Each number is 128 + 24 x the weight over its row's rms, rounded and kept within 0 to 255. Layers, rows and columns count from 0. The size above them is the row's rms in percent of the matrix's.

# layer 5 attention query, 96x96, rms 0.135, rows 74-95, columns 0-95
size [ 94  98 103 139  94  98 113  88  95  90  87 135  92  92  90  95  88  96 101  91 130  97]
[[137 122 127 101 123 135 155  94 116 139  90 157 117 178 174 126 109 102 135 131 154 144 127  92 131  96 139 129 158 149  91 144  78 136 100 128 134 168 174 124 130 157 132 178 136 149 117  82  68 174 175 104 103 105 116 111 130 119 114 136 143 107  87 124 126 108 176 131 137 125 117 167  99 125 148 126 129 103 115 149 137 108 120 110 131 148 114 113 123 105 126 128 136 167 145 100]
 [115 124 140 127  97 156 116 121 136 189  97 119 121 101 125 123 146 174 152 132 112  79 105 153 115 153  96 121 134 164 159 141 114 146 117 129 107 126 126  77 117 120 126 117 142 160 168 140 114 104 151 112 150 124 129 125 106 172 158 124 166 112 153 146 116 108  51 149 137 167 158  62 158 143 124 142 111 133 130 147 132 128 143 129 142 109 112 144 134 150 135 153  87 132  93 125]
 [121 107 110 118 150 112 123 141 125 145 127 115 111 112 165  77 107 137 126 165 157 143 143  95 134 138 137 153 120 148 120  48 113 112 118 147 133 169 158 175  93 163 134 122 126 166 120 102  82 161 118 126 112  99  87 124 136 111 136 115 135  99 105 142 112 107 164 129 121 154 105 189  98 145 152 116 133 100 134 135 106 104 117 143 128 174 140 147 136 123 113 165 138 150 105  94]
 [101 136 134 120 133  96 139 156 122 135 178 138 125 152 128 134 122 142  60 102 105  76 109 129 133 112 115 138 126 129 124  97 160  97 141 167 145 130 132 167 170  76  98 120 106 114 177 136 118  86  99 108 157 146 149 129 171 157 135 137 124 127 107 132 144 112 110  94 112 163 136 142  90 124 110 106 133  99 168 154 105 103 109  96 157 149 146 163 131 143 128 157 127 118 106 147]
 [130 107 160 119 120 115 135 146  81 135 118 178 108 121 107  95  96 130 141 146 110 141 117 105 161 116 112 155 164 142 149 142 112 114 128 117 105 164 133  89  91 156 120 108 143 120 106 132  88 172 107 126 121 162 129 121 123 144 101 151 150  96 139 146  91 113  98 164 146 150 109 100 147 114 120 122 117 140 125 111  96 120 146 111  77 184 124  86  98 172 140 182 122 113  97 136]
 [144 137  83 142 143  96 128  94 171 154 138 131 110 146 113 122 118  65 117  90 123 108 115 128 164 112 100 110 107 101 125  97 109 166 126  92 156 120 153 121 164 145  78  91 142 175 139 112 130  88 152 145 154 139 130 109 153 163 130 113  82 140 140 131 137  96 134 115 165 170 127 125 144 142 157 141 148 129 120 114 115 132 109 165 165 143 143 158 135 101 137 145  96 150 121  99]
 [117 117  88 102 169 132 152 144 125  90  88 145 150 162 136 111  97 133 131 107 114 129 144  90 178 127 108 117 155 153  90 120  97 129 127 130 158 164 155 152  89 151 130 100 111 128 137  80 117 151 113 143 108 116 119 103 170 124 135 144 104 117 130 160 118  79 158 124 139 141  77 167 118 151 145 109 134  85 156 141  97 109 140 126 159 172 141 136 114 114 133 153 161 139 106 111]
 [114 128 137 138 142 157  87 145 144 192 120 122 145 106 111  87 105  99 135 115 105 150 151 118 118 133  87 133 138 136 115 127 109 168  98 122 148 102 140 136 133 174 139  83 144 175 127 149  87 164 142 142 117 122 123 114 184 168 136 138 107 124 119 130 115  76 158 118  80 128 144 116 121 133 134  93 132 114 114 124  98 142  88 168 125 114 142 152  99 105 130 166 141 156  90 124]
 [146 146 131 138 107 150 138 130 137 115 171 124  98  70  96 186 162 112 114 154 164 134 170 125 101 117 108 127  92  76 152 131 139 167 136 137 149 101  94 143 129 107 138 163 122 144 132 134 132 106 122 103 155 183 172 138 124 159 123 111 135 142 110 136 140 155 101 119  94 108 140  80 158  96 113 142 110  98 103 130 150 136  91 127 125  81 137 137 136 159 112 127 122 103 129 141]
 [177 121 118 100 125 146 111  93 115 135  55 119 149 100 163 107 143 156 107 130 161 137  98 157 124 117 110 120 138 116  92 108 117 170 130 128 124 110 115 117 135  98 146 111 109 161 162  70  98 122 132 128 119 136 135 123 139 143 138  68 142 151 159 127  77 105 118 136 153 117 133  79 171 145 141 123 130 158  94 129 142 134 151 169 136 139 147 128 146 147 170 121 110 130 122 162]
 [142 131 117 111 223 141 172 131 130 135 112 136 137 151 141 162  94 126 100 141  86 158 128 117 147 129 171 114 133 144 120  97  94 140 124 114 132 105 102 118 128 124 121 156 141 111 104 147 145 114 139 148 115 115 134  82 129 123 110 114 135 127 137 138 134 130 132 102 103 121 111 119 144 139  88 150 121 145 162 125 103 148  98  83  73 130 113 139 139  70  92 100 190 141 120 152]
 [105 147 102  95 147 115 109 135 116 112 169 131 108 107 125  95 129 152 153 143 126 120 102 146 114 105 151 137 112 164 142  78 152  89 174 154 163 130 125 124 133 131 164 157 121 106 131 131 127  85  83 157 153  86  94 160 123 119 136 115 152 119 124 152 139  94 126 150 116 150 126 164  87 150 132 172 124 115 148 129 119  98 128 116 197 171 136 141 118 102 121 120 126 129 166  93]
 [132 134  91  82 104  91 159 150 139 123 137 188  98 131 126 112  99 106  83 140 180 116 133 125  93 118 154 153 104  83 159 148 139 154 133 142 154 123 137 154 138  94 132 122  98 158 149 109 159  94 103 117 134 156 124 134 145 126 115 132 156 130  64 117 131 100 171 110 147 152 157 142  92 114 132 114 130  82 129 162 153 119 121 128 157 134 118 153 119 145 146 124 127 144 167 120]
 [135 128 105 143 166  85 154 140 137 109 124  90 163 153 128 105 130 123 118 138 142  94 168  90 126 132  79 124 124 136 107 122 149 124 126 113 110 138 140 189 114 101  88 115 106 142 134 131 155 116 118 156 134 153  99 128 128 123 178  89 166 136 186 142 157 166 185 129 139 108 128 147 145 125 126 121 102  95 139 120 147 113  94 122 140 110 168 146 100  98 104  86 128 127 156 112]
 [142 142 150 108 131 160 127 139 110 126 131 137 120 155 143 170 103 102 106 113 113 183 134 118 118 102 150 109  92 126 127  83 131 117 143 120 152 110  94 112 124 131 143 148  99  95 118 154 130 116 140 138 144 130 148  81 139 117 125 162 143 156  78 107 131 139 105  71  70 124 124 118  91 113 107 146 124 143 155 130 104 142 106  87 114 111 164 114 181 128  87  92 185 119 131 130]
 [128 119 118 112 114 151 148 154 133 121 129  86 156  81 141 118 161 152 190 167  98 127 129 143  86 161 113 151 148 161 153 100 124 101 115 173 140 129 134 130 112 155 160 129 140 150  92 127 146 127 110 106 133  83  89 133  95 137 149 135 119 141 149 120 139 129 127 150 106 109 131 149  92 161 147 140 132 140 149 135 114 114 100  84 166  97 104 116 161 123 141 160  89 123  97  74]
 [105 158 147 139 142 137 105 132 149 144 211  86 175 111 102 168 134 136 124 133 143 125 177 124 145 119 102 130 119 114 125 178 155 134 169 130 132 121 110 128 168  91 131 107 174  85 142 173 142 130 126 120 142 116 129 119 119 106 137 146 134 119 140 120 152 121 126 154  87  98 136 122 148 131 114 105 103  66 116 114 141 154 105 137 119  95 145 139  96 121 125 106 166  95 114 128]
 [148 150 125 114 117  83 135 154  98  77 136 101 109 140 150 140 176 118 107 140 142 128 135 117 108 122 108 127 106 122 119  77 122 167 132 123 116 120  94 129 168  98 129 117  93 107  78 122 143  81  99 153 157 114 141 128 133 126 158 105  90 170 122  99 126 161 118 104 137 135 153 119 115 120 137 121 139 165 117 160 133 129 116  86 108 113 177 146 169 143 132  88 123 120 177 163]
 [115 135 156 148  73 117 102 138 152 179 195  99  96 134 134 130 135 116 126 138 121 112  96 156  96 143 159 144 152 139 164 137 126 116 129 153 124  85 102 129 147  97 130 129 135  99 130 199 115  96 151  91 167 108 132 109 124 193 141 157 152 112  98 132 130 120 104 131 123 127 192 124 125 119 136 132 108 138 114 123 138 150 108 128 120 107 129 115 159 137 104 119  90 135 130 120]
 [103 116 118 117  88 118  73  96 136 137  99 129 102 128 130 103 113 125 143 121 124 125 109 137 139 141 150 148 173 105 139 120 138 121  90 110 134 161 152 118 127 173 124  95 120 159 123 123 114 163 119 119 111 134  82 133 157 123 103 137 108 131 148 120 108 120 154 125 153 124 157 180 133 118 171 135 155 115 100 136 167 124 141 191 136 132  80 109 147 140 183 139  68 121 150  89]
 [151 135 125 148 111 146 107  98 147 164 112 129 125 106 126 165 106 118 165 133  99 138 127 190 103 140 147 132 131 111 151 152  99 150  68 113  95 126 116  97 130 150  99 105 133 141  91 132 165 125 142 123 120 124 139 140  95 133 116 130 101 152 145  94 131 155 111 115 138 112 173  78 174 131 116 125 145 161 121 128 172 162 156 127 111  63 103 119 169 147 135  99 101 132 118 140]
 [144 101 111 107 130  89 139 144  75 110 129 161 131 132 106 121 156 140 114 173 186 109 155 130 128 172 148 160  82 113 177  80 122 132 125 163 108 124 142 161 115 133  90 146 116 135 148 118 106  93 105 135 145 112 143 135 130 132 153  48 131 108 124 102 150 139 124 118 140 150 135 166  97 124 118 120 133 112 147 119 135 143 132 130 116 163 121  98 140 177  97 154 117 125 138 115]]
# layer 5 attention key, 96x96, rms 0.129, rows 74-95, columns 0-95
size [ 87 100  82 127  98 105 109  99  96  79  95 116  85  89  88  85  94 108  89  87 101  98]
[[115 154 131 131 119 109 128 125 146 132 132 128 112 121 100 116 174 165 125 155 123 108  93 161  91 134 133 159 106 120 159 108 153 141 114  99 114 102 121 125 113 111 149 160 189  89 139 123 129 131 156  71 160 106 140 126  97 146 144 100 109 113 134 151 108 122 143 172 115 155 105 132 127 159 137 119 108 147  35 112 155 138 121 108 174 135 146 139 129 156 100 139 101 116 111 113]
 [139 163 142 135 110 107 110 123  96 121 109  95 107 124 114 150 115 166 122 109 139 111 136 111 194 119 115 124 149 152 113 134 128 143 128 125  92  98 106 129 140 136 142 111  72 118 123 142 125  87 134 169  62 134 135 107 167 130 154 139 181 141 186 113 106 117 121 140 152  92 108 102 126 101 124 130 182 161 140 156 117 123 164 146 106 101 132 134 122 163 149 136 143 117  89 122]
 [ 58 164 125 106 119 122 119 127 106 131 122 137 114  97 117  99 118 140 129 133 170 140 100 132  69  78 146 110 127 125 148 146 138 133  71 135 107 112 135 141 105 136 137 134 156 124 155 127 127  90 118 143 161  45 126 137 165 117 174 101 117 125 132 102 107 122 152 157 124 162 150 157 122 130 152  89 114 137 120 152 136 135 120 103 158 151 129 108 142 172 131 147 115 104 128 149]
 [142 146 130 118 163 146 117 129 152 107 142 157 138 164 134 149  81  96 161 104 120 154 150 110 187  92 100 134 158 119  70  90 118 144 124  81 128 121 122 150 166 126  87 128 151  99 171  96 139 124 137 103 105 110 134 141 138 130 106 145 125 132 151 139 133 134 113 125 122 146 110 166 118 123 114 145 125  68 123 125 103 131 118 127 161 109 125 137 116  86  98  99 169 180 134 147]
 [125 143 128 134 134 120  90 137 133 179 106 107 107 147 108 119 143 144 133 132 119 117 124 130 102 148  97 119 149 138  92 125  85 106 136 147 116  89 124 134 132 110 153 100 105 111 147 148 146  87  85 169 140  96  83 150 181 123 128 147 175 136 119 104  91 117 146 103 161 124 138  80 136 154 113 149 183 182 100 139 145 110 124 122 126 125 105 172 116 140 127 161 153 107  98 132]
 [140 129 162 107  84 139 138 117 129 114 134 144 119 158 174 103  89 178 108 115 123 180 133 187  97 138 108 125 108 151 122 136 134 146 101  81 131 128 112 138 154 100 120 115 111 125 116 153 162 167 167 158 130  61 114 135 115 124 141 125 105 105 143 128 108 145 168 166 120 136 110 156 130  96 146 132  99 125 135 128  96  99 103 128 162 142 116 101 167 107 122 105 131 135 140 160]
 [121  80 168 166 144  93 108 104 155 160 165 140 155 134 163  91 105 111 138  99 124 157 123 115 127 135 118 135 103  96 101 178 152 169 128  98 149 114 160 169 151 110 120 143 174 151 114 109 137 150 144 124 138  52 144 127 112  97 138 107 123 122 133 176 150 111 143 130 134 141 165 140 129 113 151 127 128 116 104 114 118 148 112 118 129 138  88 102  95 121 105 107 124 143 141 157]
 [ 95 156 131 112 116 114 169 136  99 131 121 142 137 130 131 125 113 151  97  90 129 109 128 161  92 140 126  94 155 166 140 206 139 144 117 139 113 123 167 114 107 100 126 126  88 108 131 144 120  90 102 181 126 134 168 111 129 114 186 106 108 102 118 121  84 100 134 188 175 147 118 116 111  89 149 127 124 138 131 148 127 114 154 123 117 150 137 112 130 139 159 144 118 135 107 146]
 [133 191  85 116 135 167 121 125  80 102 110 150 150  82 146 164 132 162 155 167 121 131 141 130  99 131 141 121 129 149 135 137 117  99 125 178 134 169 107 118 140 143 132 110  84 124 137 138 148 124 117 134 111 169 104 116 127 152  51 123 136 107 137 104 115 126 109  95 119 103  94 129 119 116 108 128 114 138 177 136 102 104 142 170 150 148 132 149 169 113 138 119 144 125 113  98]
 [158  98 174 148 109 103  94 123  99 129 156 125 102 118  86 143 120 169 116 113 108 157 110 121 164 142 150 156  94 108 137 142 121 109 132 147  85 177 115 145 136  82 153 124  99 116  94 161 136 140 135 151 107 124  93 127 116 110 105 141 143 122 114 181 161 135 150 158  92 100 134 111 117 117 124 122 127 115 105 139 142 100 123 168 108 103  73 105 140 120 144  69 128 137 114 109]
 [137  88 135 195 147  86 135 126 125 121 121 112 175 134 102  92 118 110 162 114 138 125 103 147  77 133 109 123 127 141 118 168  98 139 168 131 143 132 171 133  88 112 124 145 121 135 141 108  93 143 150 142 128  89  99 144 129 138 143 122 100  90 112 126 130 158 181 134 143 130 130  83 128  90 101 162 135 141 136 149 186 108 143 127  94 131 116 128 129 113 122 147  87 136 148  94]
 [117  75 167 124 141 181 127 121 141 107 108 129 108 133  84 136 140  89 160 136  86 126 166 122 198 148 105 142 147 138  89 136 140 128 108  94  90  99 135 152 122 142 111 121 135 151 151 125 129  83 120 126 127 148 137  85 137 142 118 137 101 133 145 153 122 124 107 108 125  61 128 105 185 109 125 155 125 144 149 145 139 161 134 176 126 119 135 108 112 117 134 102 143  98 118 134]
 [127 146 120 104  92 157 104  78 115 104 125 168  88 123 141 150 117 131 196 173 108 110 110 176 108 109 111 145 137  83 119  97 139 184  76 127 133 119 129 152 129 129 154 140 118 154 124  96 188 131 144 121 155 131 136 119 124 143 128 108 105 133 144 124 140 141 129 113 123 143 119 146 131 137 118 132 144  92 142  83 117 120 120 189 111 103 126 138 118 178 139 101 125 115 130 151]
 [118 143 118 111 110 132 136 136  96  77 120 113 113 164 102 149 116 112 133 142 127 119 163 149 119 129  91 166 111  92 149 126 141 141 122 147 121 115 112 148  97 133 111 144 168 149  78 149 138 127 144 106 107 125 162  94 123 123 158  94 133 140 135 135 171 137 106 130 118 152 150 141 125  95 141 134 151 183 176 205  92 146  93 101 116  98 172 128 146 155 106 141 119 100 142 138]
 [132 105 102 148 145 106 148 117 139 136 139 124 147 118 125 113 134 102 162 111 101 124 151 125 118 112 146 138 142 134 123 145 135 135 120 151 133 138 167 132 119 156 121 152 156 124 166 126 119 132 120  86 115 131 148 125  97 121  61 135  79  66 128 133 181 129 172  92 133 107 117 109 123 153 130 114 105 100 145 100 172 106 159 128 117 193 114 125 116  67 161 145 108 164 145 104]
 [ 73 146  94 126 129 120 178 118  94 102 122 115 133  92 103 132 159 147  96  66 150 105 153 102 171  90 137 147 147 126 137 146 105 120 113 125 119 136 124 131 183 158 123  99 101 152 164 107  93 107 115 147 102 178 156 131 136 114 174 113 141 141 155 116 104 114  98 135 134  86 139 141 114 134 128 101 130 123 108 154 134 160 160 140 146 139 141 121 166 136 141 147 120  97 139 143]
 [172 120 105 150 153 151 127 146 141  65 102 130 140 102 115 153 127 132 104  96 112 119 146 124  99 184  82  83 128 146 142 144 142 120 113 148 142 117 153 100 119 149 112 134  98 142 113 147 103 124  99 125 110 207 139 116 168 142 113 113 127 120 144 127 102 110 130 113 159 135 137 123 127  98 125 132 128 152 187 180 112 129 114  96  73 120 162 160 122 124 108 134 120 125 129 131]
 [117 104 133 111 116 151 155 126 148 136 130 146 120 157 117 134 127 104 173 171 113 110 159 123 147 121 143 142 117  86 135 163 153 108 106 149 121 153 137 178 155 122  84 150 144 134 163 158 131 124 136 117 111 148 141 113  83 123  78 150 113 124 116 159 174 150 133  96  91  83 125 136 140 115 110 144 123  65 159 114 120 129 142 143 126 156 126  78 148 109 129  70 114 151 149 142]
 [122 137 117  88 141 125 123 135 120  80 101  73 125 104 118 128 148 147 122 139  98  84 150 109 164 102 135 107 162 152 133  93 137 123 108 105 109 131 104  81 144 141 122 168 105 107 161 114 131  89  99 140 133 166 113 105 172 153 113 165 117 136 136  75 106 140 141 180 140 123 101 152 105  91 112 124 126 117 161  97 127 119 154 138 138 134 148 145 101 119 182 125 149 116 142 142]
 [127 116 142 115  91 111 147  96 151 174 170  88  94 125 176 102 145 150  63 131 105 128 106 101 118 124 158 154 115 115 135 127 158 122 124  86 154 132 100 103 149 106 154 153 138 137 104 128 166 146 135 135 180 126 146 148 112 112 141 105 118 143  91 148 145 114 113 157 129 147 131 133 126 143 128 102  93 143  93  71 117 112 125 135 184 153 119 126 149 150 162 115 115 112 134 150]
 [152 125 132 123 110 139 135 152 105  97 115 128  94 119 117 108 150 144 142 133 139 121 139 154 122 133 129 125 133 148 132 180 130 161 121 160 103 156 124 149 127 140 107 119 110 169 143 108  80 138 112 170 109 174 120  99 137 143 175 117 137 164 149 116 124 139 136 112 114  86  73  72 127  99 110 115 149 155 109 130 121  98 178 172  81 112 133 129 171 156 125 140  97 119  83 112]
 [ 99 171 117 117 146 126 110 121 124  86 132 141 120 163 139 155 106 110 196 165 125 163 107 131  87  58 186 115 134 136 132  76 106 120 114 154 138 106  97 169 132 131 142 129 124 125 118 135 132 109 128 132 144  53 117 174 117 149 124 132 113 122 118 103 144 140 134 100 109 116 133 138 122 119 124  95 103 111 158 125 124 134  88 114 133 140 126 105 131 140  97 120 165 119 155 147]]
# layer 5 attention value, 96x96, rms 0.0921, rows 64-77, columns 0-95
size [ 84  77  93  82  82  90  85  85  84  80  82  88  91  79]
[[126 121 144  65 116 114 115 148 112 127 167 104 165 139 152 133 124 114 142  80 116 139 107 142 131 128 131 130 126 139 143 112 150 151 142 108 161  76 119  95 173 146 132 115 154 146 156 145 170  67 168 136 100 114 157 122 117 190 152 119 108 122  96 134 157 102  91 129 162 144 132  86 163 126 164 140 137 164 100  93 125 145 140 120 116 117 125 130 121 123 127 100  98 136 106 122]
 [125 146  93 178 121  84 125 139 126 134 123 150 118 138 144 126 119 145 126 165 145 148 160 130 146 112 131 116 116 130 167 179 155 154 170 168 136 166 156  99 110 143 113 133 125 126 119 140 111 122 149 113 106 149  80 145 101 118 182 113 118 136 126 121 134 138 128 106  94 111  86  77 107 112 118 116 120 102 135  89  87  72 139 132  77 141 137 134 168 139 172 133 129 129 153 120]
 [162 144 168  83  55 143 124 124 114 179  79  92 154 175 120 128 117 131 161 142 102 100 121 110 108 124 123 150 136 134  94 150 127 147  90 107 135 171 124 139  90 133 141 123 137 122  52 119 151 134 118 111 126 126 152 125 128 122 120 123  93 165 138 150 136 151 133  77 127  94 134 117 127 125 133 119 146  98 159 150 109 116 116 121 127 125  98 107 134 111 155  94 112 151 144 131]
 [114 142 125 120 127 192 145 128 116 161 151  90 157 126 126 112 127 115 101 134 193  83 121 148 162 145  59 141 134  97 137 119 165 124 136 167 117 138 104 120 117 132 173 137 138 146  93 133 134  86 107 113 142 162 129 147 143 157  78 141 142 105  99 154 113 153 102  77 124 110 136 124 147 130 145 136 145 113 114 102 176 146 132 142  89 134 120 125 153 118 138 127 125 106 103 121]
 [101  84 129 118 168 145 143 129 132 110 124 102  95  92 142 150 139  86 133 134 145 157 121 119 109 138 145 170 167 138 126 151 123  79 110  89 125 100 142 142 102 140 151 124 134 111 132 102 125 109 132 110 114 102 125  86  96 200 151 151 126 110  92 121 133  79 142 192 134 138 130 113 178 161 143 118 105 132  80 144  97 146 159 126 125 136 127 120 151 126 117 123 118 152 121 111]
 [170 138 123 173 151 117 116 150 102 101  67 149 113 152  73 117 163 153 152 135 126 101 145 149 120 131 149  86 135 122 130 132 110 140 119 104 133 162 142 139 108 158 115 128 144  89 115 153 190 138  91 129 158 183 103 142 123 111 151 131  84 139 163  96 158 121 142 100 143 139 134 120 152 141 132 134 138 158 147 126 112 139 127 134 156 128  85  70 110 144 125 140 108 140 121 136]
 [141 116 169 113 101 153 136 115  77 145 138 112 180 151 115 117 121 104 136 115 149 140  98 129 121  71 124 162 138 110 164 133 108 155 131 168 114 181 129 142 134 106 123 137 155 151 191 134 152 140 139 118 122 144 158 142  86 112 108 105 148 138 108 166 142 141 112  83 124  94 129  98 135 102 141 135 165 105 123 113 112 106 130 124  71 140 109  88 144 130 151 133 100 113 155 142]
 [120 114 135  84 111 125 105 138 129 143 134  34 157 122 128 119 137  97 186 107 169 149 135 133 112 104 147 130 147 130 132 168  93 103 122 127 129 131 147 140 128 128 122 109 138 164 145 134 159  87 143 129 118 124 131 137  85  52 136 137  94 125  95 122 182 110 126 125 129 148 148  75 130 130 118 117 148 133 143 116 124 101 157 101 100 118 140 114 129 138 146 125  91 118 156 121]
 [101 164 134 111 110 139 152 148 139 155 118 102  95 125  94 122 112 135  82  91 124 114 131 147 175 144 134 124  91 137 101 139 136 103 141 121 134  56  91 128 160 101 144  81 133 133 179 145 164 123 138 144 129 113 134 146 117 157 128 113 152 121 136 144  87 135 128 117 149 124  97 135 119 115 173 133 114 103 122 163 195 141 125  88 117 127 114 138  85 145 161 122 125 150 166 118]
 [101 113  98 129 159 170 104 117 131 127 112 114 116 108 179 124 138 111  57 114  85 126 108 145 139 131 133 145 105 120 112 148 159 105 176 143 154 120 135  97  81 123 131 134 114 138 114 154  88  79  97 127 123 111 144 122 114  79  64 115 150 138 112 166 150 119 153 134 122 149 125 125 141 127 120 139 143 148 117 121 105  87 142 116 117 136 138 144  98  98 141 144 181 123 156 156]
 [ 99 128 193 101 126 118 109 122 129 122  92 126 163 144 152 149 111  97 154 120 110 168  94 135 106 113 157 155 163 107 146 134 126  91 127 111 102  96 113 124 132 144 156 103 164 154 120 169 170 123 126 117 133 112 154 143 123 167 115 163 135 116  88 121 128  85 108 137 177 109 188 128 155 134 131 149 109 143  82 148 165 159 100 124 128 132 110 100 115 152 135 117 113 117 107 137]
 [148 143  93 125 113 127 124 106 117 112 160 142 140 130 134 106 143 105 126 125 157  93 143 137 171 119 138 189 107  91 148 156  95 124 122 164 110 168 145 145 133 114 112 132 152 127 159 122  94 134 140  84 116 148 170 146 108 114 149 120 154 162 135 107 142 181 131  82  58 149  61  97 155 114 138 134 135 133 109 109 125 106 136 136 112 140 132 142 127 113 156 108 152 127 153 149]
 [130 150 143  82 113 105 164 127 130 120  92 124 101 161  92 108 154 125  80 108 142 122 134 118 158  88  90 125 123 132 158  79 103 160 138 140 111 143 101 102 187 116 114 145 133  97 148 148 159  82 128 158 149 117 102 166 128 151 147 116 102 107 165 144 139 142 139 106 173  91  81 139 144 107 173 128 133 121 105 144 121 117 113 136 126 145 133 129 106 153 142 128 166 126 122 102]
 [168 141 108 123  99 128 133 118 131 110 130 119 133 120 180  74 123 165 155 134 129 131 126 145 146  76 137 133  91  99 153 115  84 106 104 106 101 120 113 143 124 166  89 108 150 130 160 102 145 150 119 108  83 177 140 153  91 117 132 119 133 120 131 150 131 121  92 126 106  97 115 120 165  81 109 177 109 164 122 113 146 127 146 125  98 124 140  82 124 137 156 156  91 143 141 142]]
# layer 5 attention output (transposed), 96x96, rms 0.0884, rows 64-77, columns 0-95
size [ 87  95  94  82  78  94  82  86  85  72 104 100  90  83]
[[155  94 127 132 183 145 154 109 127  91 146 135 140 134  99 119 129 133  83 123 139 135 140 122 120 107  85  96  96 135 117 110 161 123 175 132 126 101 130 126 113 118 130 158  87 103 150 180 156 113 116 109 148 101 121 127 127 108  95 114 105 161 126 105 136 158 112  83 149 132 154 123 143 131  92 120 126 140 134 170 123 115 110 119 116 109 166 146 152 206 131  96 145 108 158 169]
 [ 90 113 137 110 120 139 142 117 143 116 112 128 158 146 114 108 121  89 143 111 159 141  68 144 156 138 145 127 122 162 108 154 167 116 158 146 137 146 148 106  90 112 124 139 154 142 118 101  79 191 138  96  87 124 109 154 131 123 122 103 168  90 129 116 107  95 143 127 149 118 137 127 159 116 124 151 135 122 117 148 147 118 161 136 115 167  61 120 115 101 115 125 146 175 131  87]
 [ 88 127 117 126 156 146 150 142 121 124 153 125 122  77 114 132 132 162 103 124 124 106 104 166 127 137 119 142 186 116 162 129 136 166 136 102 123 105 142 122 124 113 117  99 111  70 145 112 107 125 128 138 158 130 120 136 126 123 138 150 138 134 132 157 149 135 122 156 117 132 200 112 145 105 124 132 122 155 179 103 139 108  69 103 129  57 154 138 162  99 146 154  91 129 116 101]
 [135 119 139 101 168 142 133 120 121 114 139 118 173 102 156 120 115 115 107 107 110 124 148 120 131 155 100 121 160  94 114  71  57 137 167 139 102  91 104 142 143 150 150 142 169 128 145 159 134 156 149 164 154  77 150 129 121 123 121 132  86  98 131 133 173 119 153 127 107 149 146 105 116 115 134 136  98 138 130 148 119 106 125  90 139 105 142 117 174 165 138 114 149 108  96 162]
 [167 133 140 124 100 129 115 108 134 101 154 159 112 185  81 118 126 182 113 131 104 132 145 145 102 103 139 163 129 118 100 143 125 121 144 149  60 151  70  96 141 118 149 116 132 140 115 142 141 136 113  89 149 153 148 109 148 144 109 114 130 122 102  96 134 142 132  82 144 123 107 153 113 149 109 113 136  97 143 121 117 176 155 142 144 103 148 132 123 190 124 111 133 102 153 159]
 [ 67 109 145 144 136 126 107 146 113 149 131 129 140 131  90 157  97 128 153 121 113 113 126 174  62 121  91 132 173 142 111 111 147 169 140 133 149  95 152 172 112 112 122  83  65 151 129 105 104 107 135 117 149 146 125 130 163 146 138 120 176  93 129 135  79 154 120 171 123 144 166 153 135 110 131 125 114 139 105 134 161 110 104 146 132 100 130 139 116 129 125 142 114 125 130 107]
 [ 84  90 146 108 173 143 154 120 139 143 162 128 171 103 116 156  79 113 104 105 132 112 109 133 135 123 142 139 137 162 121 130 121 125 169 109 143 125 134  89  93 137 128 135 151  62 138 133 115 148 106 116 133 104  97 156  90 120 125 155 156  86 129  94 116 151 146 157 129 146 184 107 140 147 140 107 100 160 119 119 133  64 133 113 135 101  93 124 156 109 135 121 132 158 127 131]
 [113  91 125 118 183 136 164  79 126 128 148 130 147 131 106 112 101 135 111 134 104 133  76 139 157 109  91 137 137 167 122 143 137 134 168 129 165 143 138 109  64  55 149 134 117 109 122 152 134 158 103 101 147 125  92 132 118 166 147 116 149  81 139 125 112 140 134 117 136 107 189 139 145 111 109 121 122 121 123  97 161 108 153 104 119 107 122 140 128 160 138 138 141 145 144 111]
 [134 113 111 120 169 149 135 116 105 128 118 133 157 120 135  97 155 106  97 110 132 121 168 118 125 115 112 110  83 108 131  86 149 120 116 132 158 173 105 140 144 167 142 121 132 112 117 167 142  95 134 165 131 150 153  93 130 119 137 144  83 142 131 145 177 127  95 104 134 141 140 158 139 160 111 129 156 132 131 140 114 131  93 125 104 142 130 137 146 174 134 130  84  37 131 166]
 [112 137 122  82  96 146 138 158 123 134 108  78 125 127 122 112 105 103 109 119 120 167 108 114 186 161 141 144 115 131 103 104 111 124 110 141  67 147 130 141 156 115 156 145 103 145  98 129 175 164  94 134 144 104  76 140 145 154 163 115 152 164 129 160 133 122 110 116 143 103 134 107 149 139 161 115 130 132 155 137 104 131 161 119 131 127 119 128 135 105 113  95 203 123 103 129]
 [143 116 105 132 177 149 152 138 122 117 167 127 110 126 110 153 117 139 108 131 101 109 161 119 108 104 122 140 125 109 105  89 113 142 148 125 132 110  88 121 170 124 131 131  78 109 152 174 169 112 112 116 175 110 148 105 146 125 118 147 105 134 152 115 119 171 131 109 109 161 161 136 116 151 106 112 100 137 159 123  94 140  88 102 125  70 172 162 137 163 123 122 140  97 138 180]
 [123 106 143 130  85 134 114 103 126 112 109 108 150 151 132 124 105 124 117 132 129 132  80 120 151 147 117 135 124 144 111 126 141  88 135 123 136 164 186  98  78 148 142 133 161 149  99 124  77 146 130 103 101 124 101 146 107 150 131 130 172  82 126 123 124 129 153 153 191 114 143 104 156 147 161 138 147 126 127 126 153  85 165 139 131 169  69 114 119  92 149 147 109 140 100 113]
 [118 150 141 179 125 139 145 152 137 142 123 141 132 129 169 116 121  77 133  97 119 135 140 147 101 115 140  87 116 147 126 128 138 100 163 133 128 101 110 105 109 133 109 130 158 105 157 130 139  77 143 149 129 139 153 131 165  78 128 126 146 123 136 127 165  97 103 152 141 157 122  99 131 139  80 124 147 132  99 178 154  91  91 144 121 116 134 115 127 161 159 128 103  44 122 152]
 [ 83 114 145 113 126 100 151 101 112 125 133 116 176 116  52 153  92 116 130 148 124 120 123 153 118 128 111 151 134 150 108 135 176 117 157 106 145 155 166  84  84 144 108 103 128 127 123 166 100 154  96 137 114 108 109 129 113 140 124 111 147 120 145 158  75 145 161 118 159 148 175 117 141 134 138 119 127 128 111 142 131  86 156 139 131 120  81 163 113 134 123  98 125 156 100 124]]